Weights of a small transformer language model: 9 layers.
Each number is 200 + 20 x the weight over the matrix's rms, rounded and kept within 0 to 999. Layers, rows and columns count from 0.

# q: layer 5 attention query, 512x512, rms 0.199, rows 0-39,128-167,256-295,384-423, columns 352-383
# k: layer 5 attention key, 128x512, rms 0.183, rows 0-39, columns 352-383
q0,214,232,175,177,210,178,224,194,226,231,212,201,170,212,161,234,212,208,200,218,217,198,212,221,191,176,161,203,199,162,185,205
q128,200,221,172,172,192,176,181,190,214,206,196,166,179,226,202,226,204,206,172,199,200,177,188,208,214,205,197,225,214,230,207,190
q256,209,235,179,186,193,180,202,196,206,212,223,229,175,189,209,223,199,204,199,174,215,193,176,194,241,221,212,217,204,162,199,199
q384,196,198,175,222,195,182,213,195,202,209,197,206,188,195,207,232,221,164,227,201,212,221,173,212,226,193,214,202,207,203,214,205
k0,175,201,212,213,188,193,191,159,201,180,190,200,207,227,231,209,227,179,201,198,218,233,224,181,213,182,211,180,192,208,209,201
q1,171,197,206,229,232,218,178,191,212,185,173,210,199,187,223,185,198,165,191,198,187,168,210,196,214,188,178,188,213,202,174,222
q129,201,196,195,199,209,191,193,185,204,166,210,224,195,197,177,190,203,205,197,202,195,214,206,203,190,216,200,207,217,197,191,216
q257,198,184,182,192,205,227,178,204,226,189,199,210,168,198,177,199,181,202,213,173,215,182,223,206,232,185,178,190,230,182,182,191
q385,215,195,196,192,222,203,174,198,199,186,216,220,174,227,197,175,207,191,202,195,196,202,220,190,185,194,202,199,204,196,187,189
k1,183,192,213,173,187,177,207,197,194,180,214,179,222,204,176,204,192,193,201,178,185,221,228,209,169,187,193,217,226,192,205,216
q2,203,218,231,168,193,163,192,207,209,214,209,199,172,213,210,191,196,203,187,227,216,174,221,220,185,185,234,194,184,202,206,196
q130,220,219,218,188,178,191,207,193,196,224,195,172,158,207,196,209,201,222,188,204,216,203,179,223,188,204,205,179,197,216,219,204
q258,224,176,233,237,204,185,186,237,167,207,173,235,184,215,223,209,194,191,204,172,219,149,191,177,209,171,225,145,197,230,208,224
q386,204,193,218,200,191,224,201,204,197,188,191,185,205,204,223,232,197,173,187,211,200,230,197,224,197,209,220,189,207,210,181,222
k2,200,208,171,195,187,185,179,250,222,219,200,166,207,188,182,212,195,225,210,196,174,199,163,243,196,180,174,182,187,211,204,212
q3,185,175,199,210,226,219,209,193,213,161,200,258,217,170,214,188,225,204,202,184,200,147,207,198,176,208,188,184,235,198,192,205
q131,208,205,222,204,184,221,198,199,207,183,226,197,185,182,201,209,198,208,229,179,190,184,187,198,234,202,218,207,204,214,190,213
q259,212,193,222,197,181,217,187,224,207,200,202,226,177,186,207,197,218,220,232,190,199,174,215,185,209,197,199,211,182,206,192,174
q387,203,197,212,188,176,191,201,187,206,184,222,211,189,209,215,192,203,195,202,218,173,187,213,218,183,209,212,199,210,228,203,193
k3,173,197,192,222,194,225,198,235,213,173,212,200,207,220,213,180,202,204,175,172,214,207,206,169,213,206,204,204,230,191,183,200
q4,217,181,199,211,181,239,211,202,205,167,220,156,191,219,208,192,241,224,182,204,171,252,171,208,202,167,213,187,217,205,191,215
q132,166,187,216,164,162,223,193,215,185,159,199,195,206,187,211,230,235,190,211,242,200,202,164,216,212,217,215,194,203,173,185,212
q260,212,171,240,184,166,209,202,206,214,233,222,212,174,190,190,222,209,164,232,222,216,188,195,211,204,189,208,204,178,185,185,213
q388,221,198,210,152,195,197,194,201,204,192,187,185,209,210,206,212,202,199,201,188,169,206,179,186,178,228,228,220,223,184,210,188
k4,199,219,190,201,204,184,226,213,232,213,222,206,206,198,204,211,195,191,195,201,210,225,229,219,188,193,176,180,214,195,189,235
q5,168,233,207,188,185,193,192,186,175,194,227,164,231,204,236,217,233,195,187,210,190,201,182,224,216,211,187,176,179,199,214,196
q133,220,199,217,192,222,230,235,227,197,204,194,172,198,189,201,189,180,217,209,205,149,182,177,247,206,189,190,181,184,178,215,190
q261,208,204,201,158,173,223,213,222,228,221,183,217,275,199,198,187,225,206,163,234,150,172,250,246,178,202,169,173,184,201,189,190
q389,174,202,198,188,184,231,195,204,192,179,203,193,198,224,199,168,211,252,172,197,177,200,196,201,203,198,185,143,203,226,213,166
k5,209,182,186,213,204,175,224,202,211,173,206,248,187,201,175,160,185,172,202,203,209,171,172,183,196,222,186,218,211,190,197,198
q6,205,197,154,161,166,172,198,209,209,164,208,219,213,166,218,169,232,196,180,239,202,186,173,219,202,207,180,187,223,192,177,225
q134,196,195,160,183,192,186,230,200,204,214,206,198,216,176,198,189,198,222,195,208,213,199,177,159,209,214,217,231,207,194,198,208
q262,204,187,193,188,199,196,198,194,199,219,219,214,182,200,207,197,209,203,184,217,197,181,197,183,217,191,193,230,189,214,212,235
q390,210,191,208,195,203,164,194,198,206,195,202,192,192,196,204,180,202,183,178,216,181,190,189,211,203,207,218,188,225,190,215,181
k6,186,203,199,173,199,202,205,166,220,200,206,165,188,190,207,220,232,201,215,171,218,198,195,203,205,202,200,232,217,194,195,188
q7,203,215,214,170,232,214,164,196,203,193,208,222,209,218,232,202,227,239,202,233,160,194,201,224,198,213,196,201,196,174,226,206
q135,212,227,191,161,232,187,181,192,215,177,200,184,211,218,212,246,212,193,212,219,174,206,191,202,227,208,212,225,214,195,191,201
q263,170,215,189,181,198,169,203,191,203,179,210,159,197,228,178,190,224,202,213,209,223,220,223,194,216,201,198,216,201,173,209,192
q391,190,219,185,171,219,212,194,195,209,199,217,206,173,222,188,216,225,194,219,208,218,215,204,203,193,176,210,211,221,200,195,199
k7,202,201,214,158,203,190,198,187,219,234,226,201,214,179,201,203,190,234,197,199,179,202,196,209,194,213,208,193,215,174,206,201
q8,189,223,198,147,196,184,216,200,217,221,203,188,197,209,187,204,171,172,197,249,223,201,199,240,201,189,206,166,169,218,249,195
q136,179,233,184,184,191,199,183,217,205,202,179,213,195,207,216,207,184,222,137,236,175,194,232,202,205,198,201,188,207,173,229,191
q264,160,187,185,169,179,197,204,209,229,200,235,192,215,198,197,224,183,203,204,215,198,197,201,182,216,186,195,195,185,154,207,199
q392,211,190,239,162,213,207,207,200,227,170,220,185,201,230,192,179,202,209,194,202,204,221,201,185,194,179,197,186,198,193,179,212
k8,212,186,192,197,206,194,191,176,193,173,212,183,201,180,182,199,200,184,217,188,220,201,186,185,199,208,200,213,200,215,191,218
q9,199,184,197,179,175,207,236,190,203,204,204,194,200,189,209,186,205,185,199,190,193,200,179,219,144,196,218,176,202,188,191,213
q137,209,168,185,161,209,207,183,170,208,196,229,186,196,199,243,200,208,208,185,209,193,210,169,208,204,187,211,234,203,204,176,206
q265,200,192,195,206,212,198,202,190,161,193,222,192,195,197,206,189,212,208,205,219,180,175,183,206,210,186,189,239,194,193,196,190
q393,192,181,190,157,218,205,192,182,223,176,218,186,181,222,218,183,202,201,196,206,178,212,183,200,212,188,185,172,206,187,196,192
k9,231,191,164,219,206,206,204,188,215,227,166,181,214,187,191,182,135,228,209,173,191,224,177,199,222,179,254,200,198,224,188,168
q10,191,175,208,193,203,208,170,220,200,210,170,177,225,196,216,237,180,216,197,185,210,231,185,190,209,186,192,212,170,194,207,196
q138,203,201,210,215,175,213,207,208,215,192,171,197,220,186,205,194,183,238,192,205,222,217,170,188,207,220,187,180,160,195,196,193
q266,215,195,195,236,204,201,217,201,231,185,221,194,236,207,233,194,149,202,210,207,202,212,195,221,196,225,211,200,180,208,219,195
q394,221,204,208,196,176,189,220,192,188,222,196,186,237,196,213,182,186,203,186,212,179,196,181,199,194,211,204,206,186,196,201,183
k10,178,171,198,170,208,194,193,195,183,156,215,180,221,214,211,194,208,207,185,201,179,221,223,243,165,214,195,191,201,207,195,213
q11,182,228,161,195,172,175,176,174,217,216,225,208,227,195,223,170,226,212,219,250,196,176,212,213,212,198,195,212,219,186,217,199
q139,179,207,199,191,176,194,232,194,245,185,225,184,210,231,184,180,190,199,199,232,228,199,200,203,214,231,200,190,195,189,211,211
q267,218,208,202,190,195,201,201,195,211,221,189,195,173,226,172,206,195,207,196,188,247,209,242,197,195,230,173,205,171,194,211,200
q395,172,222,195,221,195,174,200,214,195,192,219,231,184,212,182,214,181,200,193,229,223,196,213,234,175,224,217,195,214,209,209,197
k11,177,171,220,177,200,212,218,187,201,177,203,233,208,205,255,180,200,206,195,206,202,187,253,192,206,179,209,192,196,198,182,189
q12,192,226,181,205,204,196,165,165,167,202,191,218,195,212,210,216,182,201,218,215,165,217,198,240,213,165,187,237,191,203,213,198
q140,241,194,187,194,188,192,181,209,151,207,186,214,182,193,186,186,222,167,206,202,173,188,171,220,249,186,186,206,210,224,207,222
q268,187,210,210,183,221,179,204,190,203,252,201,181,192,243,191,238,215,210,241,160,195,202,193,222,203,221,189,200,207,203,213,205
q396,228,211,218,212,221,225,196,202,172,184,204,201,206,181,204,236,221,190,189,221,225,201,219,194,215,182,191,215,234,196,193,210
k12,230,221,228,209,205,187,183,208,211,195,226,213,185,203,192,180,214,230,186,159,216,222,196,197,182,197,233,151,178,181,162,201
q13,195,210,193,179,216,206,197,197,198,175,184,174,209,222,187,223,222,204,189,192,194,216,204,198,208,186,196,213,194,197,184,193
q141,211,209,197,186,228,187,219,219,206,218,193,188,214,203,192,193,203,202,210,174,192,212,192,208,199,173,175,223,189,227,182,220
q269,222,210,209,188,219,194,206,205,201,196,209,177,199,187,219,205,211,198,209,190,166,187,198,207,205,167,183,203,212,184,185,189
q397,214,187,200,183,217,200,231,176,211,206,183,199,233,191,217,196,210,214,211,169,178,194,171,206,203,190,193,193,199,178,209,197
k13,207,214,226,200,208,209,215,212,188,196,191,218,202,217,175,198,192,211,206,198,206,207,208,218,205,184,204,177,187,194,208,196
q14,188,181,197,188,205,231,190,203,200,166,204,217,192,196,207,197,212,192,210,192,210,222,208,181,165,193,220,241,172,211,202,190
q142,205,202,237,192,214,208,189,183,181,203,199,207,202,200,188,202,204,224,199,216,181,204,209,224,208,214,215,201,179,203,204,206
q270,201,199,190,174,177,163,191,193,181,194,169,221,188,183,200,177,152,193,192,208,185,147,191,212,205,210,191,166,169,213,192,222
q398,203,217,228,175,182,207,196,203,191,198,216,197,167,209,184,203,179,205,206,184,200,200,212,202,208,214,188,203,180,226,189,219
k14,217,187,186,182,208,225,161,207,177,191,186,229,197,234,208,202,194,221,217,182,171,191,183,198,239,212,217,203,217,183,164,182
q15,165,212,219,186,207,186,191,183,219,218,218,174,205,206,210,186,219,220,190,209,193,199,172,207,186,217,191,196,224,196,234,190
q143,223,205,213,204,225,214,215,186,215,194,189,169,206,183,206,198,203,187,209,223,217,197,209,190,221,193,229,199,207,178,200,198
q271,206,211,219,193,199,199,184,202,183,237,164,207,215,206,224,166,199,200,166,219,205,186,187,202,189,167,194,231,206,181,221,204
q399,198,233,195,205,186,176,179,184,194,197,197,181,206,210,195,200,211,201,177,207,201,212,186,202,191,188,201,205,201,184,207,206
k15,207,195,228,232,197,231,180,227,171,177,181,235,200,201,191,218,197,211,209,212,186,199,197,202,191,195,184,190,179,181,166,198
q16,216,178,208,213,208,217,191,228,212,205,167,180,196,218,218,215,182,218,211,194,209,222,197,186,213,184,186,206,202,208,227,201
q144,219,187,196,209,192,215,202,201,187,218,173,178,197,198,217,194,179,189,217,178,215,211,188,214,162,203,220,208,212,210,196,167
q272,217,188,201,223,204,210,169,237,200,232,222,206,201,204,174,201,167,234,228,205,207,224,192,193,202,213,203,197,197,210,175,196
q400,213,189,189,181,213,169,193,212,221,216,195,208,190,202,205,199,194,219,195,187,189,207,184,214,196,211,223,219,201,194,203,176
k16,185,190,210,182,180,208,216,207,204,176,209,221,193,186,170,186,198,212,187,191,212,186,193,213,182,179,194,203,215,165,191,202
q17,176,204,184,179,214,193,216,177,201,208,196,166,218,186,226,198,196,210,175,198,206,190,239,193,199,201,187,240,209,199,211,195
q145,170,198,213,182,210,223,189,212,202,209,215,193,211,223,222,233,177,201,166,190,212,205,189,199,194,198,216,214,198,183,226,184
q273,168,206,187,205,190,191,192,198,214,185,197,196,219,203,216,226,194,214,189,214,194,218,215,209,208,208,214,168,203,178,210,189
q401,192,209,180,185,215,190,184,170,202,204,221,201,189,202,194,218,210,224,185,218,179,199,205,199,224,201,209,196,212,181,206,213
k17,195,183,221,205,208,197,173,225,208,183,194,191,209,196,193,208,161,189,203,176,228,205,212,173,183,181,202,191,206,193,205,173
q18,196,170,202,184,192,187,184,211,210,162,180,216,174,211,220,183,199,199,166,203,195,183,207,180,168,199,208,184,209,187,204,208
q146,182,234,186,220,223,222,214,188,201,193,171,238,196,225,186,163,226,189,195,219,171,190,237,200,192,172,195,190,184,255,186,161
q274,207,220,200,201,197,196,195,176,203,195,214,216,193,199,198,216,205,180,196,209,181,181,232,207,164,176,233,218,190,226,204,191
q402,141,187,194,179,202,185,206,197,218,217,189,208,197,227,218,184,219,203,204,141,168,199,194,211,182,207,238,211,227,168,214,177
k18,201,203,211,161,210,189,197,175,235,235,173,198,196,187,249,217,197,213,206,186,187,187,197,212,193,211,194,227,183,242,179,193
q19,227,207,190,210,194,185,184,190,216,203,194,217,218,168,212,218,198,194,187,209,212,183,219,224,231,215,228,231,170,254,200,203
q147,194,207,222,234,195,210,168,220,179,168,219,222,224,192,184,224,184,195,187,173,202,202,206,195,223,190,202,182,219,201,212,212
q275,202,210,175,205,180,216,152,214,190,174,182,170,164,198,203,250,192,194,174,204,232,213,205,222,195,206,172,188,214,206,203,211
q403,208,205,196,232,179,225,220,217,161,191,201,212,195,184,177,191,213,214,194,198,184,187,188,198,208,196,222,198,183,206,193,242
k19,186,204,212,177,203,192,177,199,200,209,190,212,178,178,203,190,191,184,209,214,220,208,187,196,199,214,198,187,190,184,229,205
q20,188,220,193,203,180,185,194,193,190,219,225,220,191,197,220,182,181,240,233,192,175,195,194,200,170,201,170,190,209,205,201,208
q148,213,202,211,221,183,220,179,202,213,231,200,200,197,185,206,221,194,203,217,172,230,209,205,205,201,204,184,190,226,210,217,180
q276,192,217,200,249,169,202,215,208,180,150,205,181,202,216,191,216,194,198,201,213,216,193,217,211,182,200,192,213,178,190,182,161
q404,202,202,198,224,192,195,184,210,189,210,208,200,215,202,222,234,177,210,192,199,211,200,223,216,160,216,197,186,214,186,217,196
k20,199,233,213,191,180,182,189,208,178,216,212,193,213,221,179,180,217,192,180,213,213,213,201,192,219,196,181,190,202,212,198,219
q21,180,219,177,221,193,192,231,177,194,205,255,236,191,192,179,183,189,176,209,182,200,216,199,169,204,182,212,169,190,187,179,252
q149,151,219,178,218,197,197,199,202,205,194,210,212,204,201,173,203,205,198,181,215,198,194,204,198,178,207,213,205,208,183,215,195
q277,218,176,192,221,175,224,238,218,207,193,219,246,178,210,184,190,212,214,221,151,198,211,225,190,197,199,184,186,171,179,202,185
q405,196,173,171,244,178,183,208,175,213,218,204,223,197,234,195,188,214,177,209,186,229,215,204,168,190,217,212,212,202,203,194,173
k21,173,190,218,176,225,192,208,173,158,209,166,140,203,204,197,237,226,186,193,234,201,165,181,218,207,219,172,254,217,212,213,215
q22,230,205,189,191,202,206,213,181,196,199,196,196,199,189,188,201,183,202,209,193,211,201,203,180,186,191,193,200,189,187,198,209
q150,191,215,197,186,213,194,215,193,196,163,220,206,197,211,182,195,215,209,199,208,177,182,198,166,225,183,197,198,189,199,185,181
q278,213,213,196,202,176,212,224,183,199,203,206,164,202,203,197,180,197,224,194,193,196,210,188,223,208,216,201,226,204,182,188,183
q406,206,180,188,202,195,191,191,215,192,188,214,216,232,198,185,197,200,218,189,172,215,192,181,214,190,203,203,194,199,207,204,215
k22,194,193,213,200,192,178,198,203,213,234,212,209,205,174,226,208,208,206,209,203,188,214,221,195,190,191,220,193,215,209,202,205
q23,224,227,188,177,216,231,158,230,198,184,189,175,148,221,198,211,186,160,170,224,230,203,197,230,241,212,225,224,185,210,220,217
q151,206,217,174,206,217,192,196,228,168,182,177,203,201,224,187,227,215,208,180,185,219,225,225,219,209,186,176,228,232,232,179,253
q279,224,217,212,241,192,197,185,206,185,193,224,181,237,207,160,240,189,188,203,208,203,252,187,188,211,196,196,216,203,226,190,215
q407,159,206,213,216,206,245,189,219,163,220,189,197,218,216,161,204,188,167,182,232,225,229,200,166,180,215,167,215,223,217,226,188
k23,208,217,207,178,195,184,182,201,224,215,188,188,207,205,214,188,188,200,195,178,190,179,207,190,224,195,224,181,177,183,200,169
q24,183,182,219,219,232,193,222,198,211,205,202,208,180,205,165,197,191,219,217,187,213,196,178,198,185,201,208,199,203,206,191,181
q152,211,202,204,202,214,172,221,180,213,146,192,226,196,221,227,209,211,221,210,186,192,229,212,199,179,190,198,195,195,190,188,194
q280,195,182,198,178,209,200,225,170,200,201,184,194,197,215,227,193,214,204,160,216,159,209,199,180,178,223,234,230,196,203,185,188
q408,200,152,225,205,192,197,192,192,184,192,196,229,187,227,198,214,197,222,222,197,170,227,176,181,199,203,217,215,212,218,193,183
k24,193,182,190,189,182,192,187,193,211,181,198,176,173,188,211,198,203,198,241,171,195,214,220,229,200,180,202,192,196,202,195,201
q25,197,211,168,183,214,171,245,202,207,176,186,230,189,211,230,212,173,228,178,220,209,172,188,216,222,187,165,183,162,182,190,209
q153,198,193,174,159,213,225,243,170,186,187,159,213,185,177,219,192,186,216,197,218,198,182,178,166,207,181,223,176,167,205,191,198
q281,187,173,165,170,198,163,225,199,219,217,199,193,175,179,186,208,192,213,214,171,203,167,186,194,175,203,172,225,197,221,174,186
q409,202,171,203,205,222,199,238,176,205,230,243,175,207,172,175,189,206,198,201,191,185,201,175,186,196,163,187,171,245,202,192,207
k25,178,206,231,188,199,186,129,180,171,169,236,196,215,212,206,196,198,237,214,195,227,242,230,210,194,172,203,245,146,181,194,211
q26,171,206,216,199,211,197,203,186,183,194,185,190,169,199,173,198,211,192,184,200,197,203,182,194,209,171,195,210,239,210,208,199
q154,200,197,215,223,213,212,200,219,174,185,203,207,216,230,215,210,211,181,191,180,189,199,202,222,194,193,183,222,195,183,210,176
q282,194,182,176,200,213,187,210,194,184,197,212,183,152,186,209,186,190,217,180,219,189,200,202,196,203,221,208,234,189,195,200,208
q410,172,196,177,181,225,197,219,173,204,173,207,238,206,192,188,209,206,225,164,173,179,221,196,223,195,198,174,213,210,209,216,192
k26,182,180,206,176,211,191,207,185,174,195,170,221,238,239,205,209,204,190,169,191,203,166,212,210,195,239,215,194,202,221,207,172
q27,202,206,179,235,166,207,226,199,189,195,190,199,203,179,198,221,209,216,194,222,189,177,152,186,224,187,187,185,215,242,193,193
q155,232,216,185,208,179,183,204,213,202,202,184,182,193,208,200,203,189,206,189,194,188,205,207,158,161,221,216,182,175,164,192,169
q283,203,156,204,211,210,230,179,197,225,217,182,214,227,206,184,188,203,244,212,207,196,224,215,200,185,166,193,197,189,170,151,153
q411,212,200,194,209,171,171,215,210,180,243,167,163,206,174,185,186,190,231,195,195,198,215,214,213,232,178,194,233,205,278,187,195
k27,197,212,243,198,187,225,188,215,188,186,205,229,189,234,177,205,185,190,173,181,225,205,189,253,191,218,205,272,249,155,204,188
q28,214,191,230,203,227,189,236,200,190,197,230,200,190,209,226,196,191,218,202,190,231,223,209,167,180,222,215,201,209,218,188,187
q156,175,183,206,221,192,185,174,185,176,197,192,167,194,195,193,201,205,223,201,180,205,185,192,168,187,209,218,235,222,211,205,193
q284,250,181,240,182,209,206,185,184,218,231,193,205,182,198,201,201,194,156,231,186,232,188,175,214,200,175,161,204,179,200,215,231
q412,205,209,184,196,188,193,166,193,196,211,196,176,245,207,193,229,180,245,159,177,204,196,150,185,188,184,175,205,196,190,213,221
k28,218,210,202,199,173,200,198,175,233,206,207,185,211,212,187,195,171,198,197,223,176,227,185,224,212,191,221,207,183,219,178,198
q29,216,215,221,194,206,170,178,215,213,180,195,182,198,232,190,196,185,206,212,203,189,183,232,206,185,204,185,185,208,240,204,199
q157,200,239,232,206,188,191,204,203,175,187,198,186,207,241,220,215,195,204,212,196,198,203,218,199,198,191,193,182,183,215,211,212
q285,210,199,211,207,212,191,244,206,196,170,172,198,180,206,192,240,196,208,175,195,183,193,213,184,185,219,196,198,213,187,205,223
q413,208,258,203,210,210,194,212,227,172,195,217,186,239,247,195,209,205,221,195,176,212,198,219,193,211,181,189,191,187,208,221,229
k29,191,190,196,183,205,203,211,195,234,182,212,210,189,193,196,196,192,186,202,213,196,197,194,171,195,189,199,201,191,190,192,194
q30,216,196,194,186,211,216,184,188,201,224,209,217,222,186,220,211,176,184,205,183,209,234,160,205,190,187,219,184,208,202,211,153
q158,196,201,201,167,196,194,153,213,210,212,217,210,202,206,195,199,204,198,162,189,193,172,197,179,241,210,206,186,183,190,207,177
q286,211,161,189,206,198,241,235,205,192,229,200,193,230,167,202,208,217,200,207,202,218,186,229,206,186,198,174,208,225,151,200,205
q414,218,224,176,181,226,185,168,192,178,221,223,227,193,195,167,182,190,183,191,217,221,214,214,226,185,186,207,190,200,176,205,157
k30,200,187,202,229,206,196,221,190,258,161,238,199,192,200,194,192,157,198,195,218,216,178,178,223,180,155,186,192,189,174,203,217
q31,204,172,189,196,230,186,213,208,192,180,193,201,195,207,196,204,190,192,189,209,158,263,184,204,192,176,186,197,181,188,165,186
q159,217,170,200,207,212,218,225,183,220,207,201,214,217,241,216,236,171,217,199,192,208,225,213,229,171,186,209,188,177,207,209,200
q287,184,196,189,196,233,203,169,201,204,181,216,210,189,226,214,223,199,229,188,223,197,198,205,213,199,197,197,202,152,221,217,209
q415,182,185,176,208,204,160,208,229,189,206,165,193,209,213,214,187,192,187,228,205,167,211,173,191,181,182,195,201,221,223,167,187
k31,225,224,199,184,186,188,181,193,196,193,208,173,166,186,191,208,224,188,197,209,181,176,178,187,219,197,229,194,215,174,174,235
q32,240,220,199,202,215,243,199,201,184,192,201,191,184,186,205,200,185,228,166,231,197,205,163,183,151,226,200,153,230,225,208,218
q160,201,186,193,208,178,224,185,206,199,225,225,218,194,172,186,218,184,206,200,193,186,160,197,186,198,163,228,210,232,189,193,210
q288,209,187,190,205,165,202,208,199,211,223,172,190,186,183,175,242,201,191,182,161,228,161,211,205,203,248,203,215,174,185,211,209
q416,181,219,213,210,221,177,219,207,200,185,213,233,220,213,191,163,211,190,224,208,189,181,186,197,204,186,212,229,197,199,180,200
k32,203,217,233,202,190,206,202,236,199,178,178,196,217,244,223,197,222,214,183,227,222,233,204,215,162,205,206,211,183,182,187,204
q33,195,222,196,182,224,228,232,184,186,234,171,187,240,190,201,188,223,191,181,219,199,169,160,209,205,192,201,201,187,195,182,191
q161,226,211,181,226,189,167,224,206,212,183,184,192,238,173,214,198,197,248,186,177,199,200,173,190,157,224,233,209,229,224,205,188
q289,174,211,210,205,203,191,212,196,228,228,189,198,162,243,185,232,230,236,192,194,202,179,212,200,187,144,206,183,230,195,195,197
q417,177,170,181,198,215,218,240,194,212,194,184,193,200,176,214,230,185,211,189,211,229,193,170,176,186,227,159,206,226,190,208,200
k33,185,168,206,203,181,203,198,190,196,186,198,155,194,141,198,194,190,225,188,226,206,224,188,173,205,218,229,234,218,170,209,206
q34,181,209,199,222,228,180,200,213,178,208,173,180,210,193,176,237,167,183,195,197,227,208,210,196,191,172,156,230,234,209,197,214
q162,209,229,205,200,248,178,215,211,191,158,194,195,224,203,182,211,174,182,222,171,239,218,225,194,180,190,157,234,219,238,208,193
q290,247,200,197,234,203,191,218,188,170,244,215,151,233,208,210,226,202,171,210,176,206,218,168,231,185,176,203,205,172,222,225,174
q418,197,240,192,188,200,173,221,210,177,190,197,182,205,181,212,211,256,208,197,184,201,195,223,192,216,200,188,186,184,216,192,195
k34,194,210,195,148,170,208,185,209,205,192,179,210,216,215,224,189,219,205,187,221,202,191,237,173,254,224,218,182,191,174,186,213
q35,195,200,179,188,215,192,223,233,193,171,231,181,207,223,215,194,203,161,208,233,223,179,179,215,217,197,211,253,184,195,224,221
q163,205,212,192,197,210,195,181,189,178,176,172,194,203,197,220,271,195,248,194,185,187,190,173,209,192,215,212,249,205,170,193,225
q291,210,213,189,209,245,182,192,207,158,201,174,183,230,208,194,201,180,214,170,208,186,174,178,240,199,177,191,222,227,197,216,156
q419,183,179,196,202,198,191,201,205,183,185,172,215,223,169,225,228,139,215,232,176,170,154,170,226,156,232,239,231,206,215,229,166
k35,189,203,218,206,174,187,184,185,194,202,231,207,191,191,204,172,221,176,204,208,200,197,216,210,181,184,190,193,199,209,162,199
q36,202,192,184,201,171,204,169,195,203,202,200,231,205,170,192,222,176,198,172,223,237,196,202,191,182,218,199,192,181,164,213,205
q164,210,216,198,206,191,196,197,208,203,209,193,186,176,187,200,195,224,216,186,195,213,213,226,217,236,184,183,219,162,209,193,216
q292,191,190,195,185,190,190,221,193,193,196,228,213,197,210,200,218,195,201,193,206,228,172,218,236,196,206,218,196,212,190,210,229
q420,167,170,209,193,190,203,209,171,174,208,197,197,186,166,175,200,184,209,189,239,248,196,195,201,123,254,212,192,240,180,215,183
k36,204,206,184,202,227,231,202,225,201,222,194,227,218,188,186,222,231,197,194,188,196,209,213,203,198,209,217,211,210,189,210,182
q37,195,208,198,182,189,208,209,173,208,195,190,230,185,201,189,204,220,207,203,225,199,225,217,196,175,218,207,189,198,188,207,199
q165,215,215,198,182,200,195,203,205,205,205,194,183,173,192,202,214,193,208,207,201,197,211,188,204,192,214,200,197,204,182,181,201
q293,222,188,188,165,189,194,225,191,217,208,199,207,180,159,185,202,202,195,188,180,189,193,195,209,193,166,179,186,209,181,194,220
q421,196,188,155,192,184,198,234,178,213,186,189,212,168,192,170,182,210,186,214,187,176,189,179,199,179,204,182,200,212,190,183,198
k37,186,158,196,188,188,204,199,186,224,175,214,196,237,173,183,212,189,234,180,201,194,221,184,213,180,192,212,157,196,187,195,215
q38,209,194,179,192,195,196,211,203,206,219,207,160,197,212,196,206,210,204,174,194,194,199,201,187,179,196,204,218,219,202,187,211
q166,210,208,219,183,200,219,204,177,207,171,207,209,207,204,187,205,196,188,203,190,201,207,201,171,215,187,207,213,188,216,179,225
q294,175,216,192,166,199,197,246,211,234,188,216,196,184,200,202,199,220,205,193,212,196,189,219,182,195,201,211,222,164,171,158,203
q422,206,199,210,158,196,202,212,208,236,181,199,215,217,172,209,219,160,206,196,169,191,215,221,218,168,205,241,202,186,183,184,207
k38,199,161,163,191,198,180,185,180,200,170,201,178,173,169,212,195,183,172,196,198,209,215,154,196,198,219,193,176,190,177,192,202
q39,227,226,207,193,226,222,201,210,187,185,192,175,205,213,184,214,177,213,216,155,195,184,195,193,211,188,187,221,173,171,168,195
q167,217,224,184,225,211,203,175,197,217,142,207,195,217,200,190,233,199,229,189,165,174,183,213,186,204,185,195,197,231,198,186,187
q295,184,215,218,242,174,221,163,204,197,224,232,208,205,202,214,202,225,163,223,200,230,168,181,221,230,235,209,206,218,203,208,213
q423,243,178,188,210,198,225,206,190,172,200,213,178,246,151,208,224,219,205,191,189,184,191,209,230,178,137,200,222,253,186,189,221
k39,167,184,169,183,213,198,220,174,216,197,197,206,212,201,226,207,190,201,213,180,238,197,181,181,179,208,199,170,195,186,202,207